From a checkpoint of a small transformer trained on Wikipedia.
Size: 12 layers, width 192, 6 heads of 32, MLP 960 tanh GELU, vocabulary 2048, 6.72M parameters.
Each number is 200 + 40 x the weight over its row's rms, rounded and kept within 0 to 999. Layers, rows and columns count from 0. The size before them is the row's rms in percent of the matrix's.

# layer 5 MLP up, 960x192, rms 0.157, rows 110-120, columns 0-63
097,214,177,143,147,191,201,175,138,238,75,220,219,206,199,124,244,224,178,171,147,191,216,95,184,285,201,244,224,251,197,201,150,186,167,250,229,172,130,241,194,186,231,235,222,193,214,221,161,181,232,170,96,242,154,231,251,242,198,185,216,228,158,240,221
111,155,223,204,176,248,154,261,183,204,192,208,242,227,171,162,219,280,138,150,239,124,214,146,135,204,301,191,223,219,219,269,201,239,215,162,268,206,142,202,231,218,191,213,189,210,233,195,165,142,187,265,151,190,162,239,161,205,271,157,227,222,194,193,217
092,212,174,130,188,279,167,270,196,177,169,211,149,220,135,227,171,233,227,231,197,182,210,116,197,224,164,154,216,214,235,164,278,171,164,242,205,226,85,225,292,159,197,258,206,195,188,197,252,229,182,165,204,311,200,209,236,214,225,241,198,246,192,158,286
105,124,200,174,184,219,151,235,242,206,169,180,190,233,179,158,187,281,182,184,112,209,169,124,200,153,240,178,169,227,203,197,258,160,233,195,248,176,194,260,184,243,204,210,196,225,208,202,220,195,224,233,211,221,162,273,257,158,183,210,204,208,175,253,184
110,209,163,193,228,265,156,266,249,216,143,292,216,162,149,232,233,241,239,218,200,180,154,93,210,191,182,202,231,167,192,224,148,123,179,222,276,207,182,278,225,252,179,215,143,204,235,199,187,237,164,170,108,132,184,192,265,236,254,217,197,184,188,226,186
145,226,172,126,211,192,150,168,184,166,210,236,155,209,181,135,251,192,170,234,186,194,164,100,147,220,210,252,240,227,257,278,209,275,200,182,191,237,179,253,183,188,206,175,139,206,107,264,175,134,184,252,128,184,223,183,226,228,297,194,234,242,209,223,221
085,255,126,160,229,207,189,219,164,265,186,246,128,196,237,180,164,225,227,169,237,134,203,129,233,193,179,212,154,230,202,314,188,193,221,151,255,189,216,193,224,255,216,231,272,233,220,168,231,207,211,193,212,120,192,217,289,167,241,212,119,211,144,155,241
102,236,193,137,181,182,206,185,185,176,97,145,182,141,210,267,214,193,231,210,189,238,194,179,255,180,224,193,210,146,220,199,217,112,179,205,190,195,71,215,193,249,198,270,190,228,221,214,213,126,127,163,174,226,178,174,258,254,175,172,229,190,152,199,216
101,187,210,138,134,278,159,171,176,184,190,181,150,164,127,184,292,267,190,175,210,147,128,187,123,180,229,240,205,159,213,203,210,159,153,174,225,286,173,239,219,263,169,274,205,280,183,248,146,180,207,195,161,239,186,228,144,221,242,136,240,167,193,232,216
100,188,189,262,197,275,208,239,206,158,101,232,216,176,182,215,210,224,245,187,157,207,184,168,212,191,193,177,217,194,172,242,216,200,149,200,171,221,219,296,227,252,205,200,221,189,132,222,192,249,182,291,182,219,269,130,266,279,220,208,171,206,191,229,152
088,133,200,131,167,281,141,183,171,243,163,192,177,140,159,197,259,273,200,107,190,174,168,131,212,189,248,228,161,158,223,225,219,179,167,125,273,243,192,211,217,269,187,286,207,256,180,236,167,207,213,199,170,191,190,291,209,198,233,171,233,155,177,207,249
# layer 5 MLP down (transposed), 960x192, rms 0.113, rows 110-120, columns 0-63
100,181,211,197,275,263,158,200,164,205,179,140,255,184,164,267,241,177,210,215,162,127,243,188,150,171,297,135,149,172,146,138,188,200,146,241,199,146,224,222,220,188,197,254,318,258,225,217,196,237,213,137,223,113,182,254,211,284,163,174,144,230,215,198,185
117,226,134,151,237,177,196,193,213,153,119,186,213,286,216,195,161,218,145,133,226,219,177,164,192,169,226,197,194,181,169,131,179,199,134,211,296,198,157,206,159,243,204,261,128,218,171,166,240,151,168,221,227,276,189,167,167,181,246,184,184,140,237,216,194
087,249,178,174,227,216,180,306,259,151,184,135,223,253,156,216,184,218,220,236,231,175,211,229,265,161,186,262,205,206,189,201,190,125,198,186,252,148,102,225,142,154,227,233,255,167,153,103,153,183,240,199,241,278,167,229,204,274,211,232,238,173,143,144,247
122,171,272,214,173,202,174,212,209,252,180,225,217,179,208,226,191,237,192,179,149,196,168,126,117,175,222,200,193,216,126,286,268,223,214,257,243,224,214,185,191,225,228,218,236,192,111,158,185,125,165,299,296,230,255,187,195,162,185,187,227,166,244,253,197
106,243,210,181,193,97,173,216,195,300,165,176,282,193,279,227,234,145,188,205,278,277,237,201,185,138,169,208,228,204,196,240,214,149,240,138,225,236,185,185,202,218,234,236,209,157,189,255,216,173,170,166,206,197,252,166,165,253,231,213,190,179,167,216,206
081,169,159,187,266,210,186,218,205,195,240,350,206,232,197,234,256,175,253,243,179,209,211,193,206,166,108,214,222,219,295,241,199,191,256,153,182,223,210,234,164,206,203,132,128,125,171,195,213,175,182,235,175,164,196,138,205,176,231,227,210,239,183,208,192
087,210,128,123,185,173,198,259,188,168,191,174,158,238,158,178,243,228,188,209,230,243,201,170,237,199,242,191,232,183,218,203,202,154,197,202,204,184,198,161,183,202,211,142,224,175,242,169,165,159,145,216,184,224,117,226,231,216,174,263,218,248,191,201,246
096,205,277,213,220,235,233,294,222,267,290,199,196,225,265,116,255,277,149,144,202,161,154,203,221,183,207,205,160,182,147,198,234,230,228,192,280,114,237,151,216,215,200,218,100,183,188,312,265,225,192,252,205,245,224,248,165,207,199,219,144,239,246,151,209
092,226,99,130,145,145,141,141,192,201,174,265,190,251,207,98,198,179,187,281,199,221,116,207,228,263,203,214,260,276,147,208,207,237,173,200,172,197,203,198,222,187,201,179,286,210,185,271,175,245,174,180,145,148,231,274,146,165,209,174,236,223,259,183,160
106,183,217,185,230,185,227,266,253,214,207,134,288,216,195,201,232,204,256,158,236,186,231,248,204,206,204,193,142,215,230,227,220,186,191,161,190,184,244,124,162,265,205,205,188,206,209,149,180,159,150,165,241,184,188,260,151,230,219,193,181,178,207,155,247
073,193,209,198,137,166,182,207,205,217,232,183,235,220,225,217,235,207,182,181,183,237,188,167,85,177,219,211,264,220,189,152,212,280,221,211,207,180,161,210,182,199,154,213,188,127,234,201,232,202,196,235,176,106,229,167,233,235,148,187,203,217,188,240,141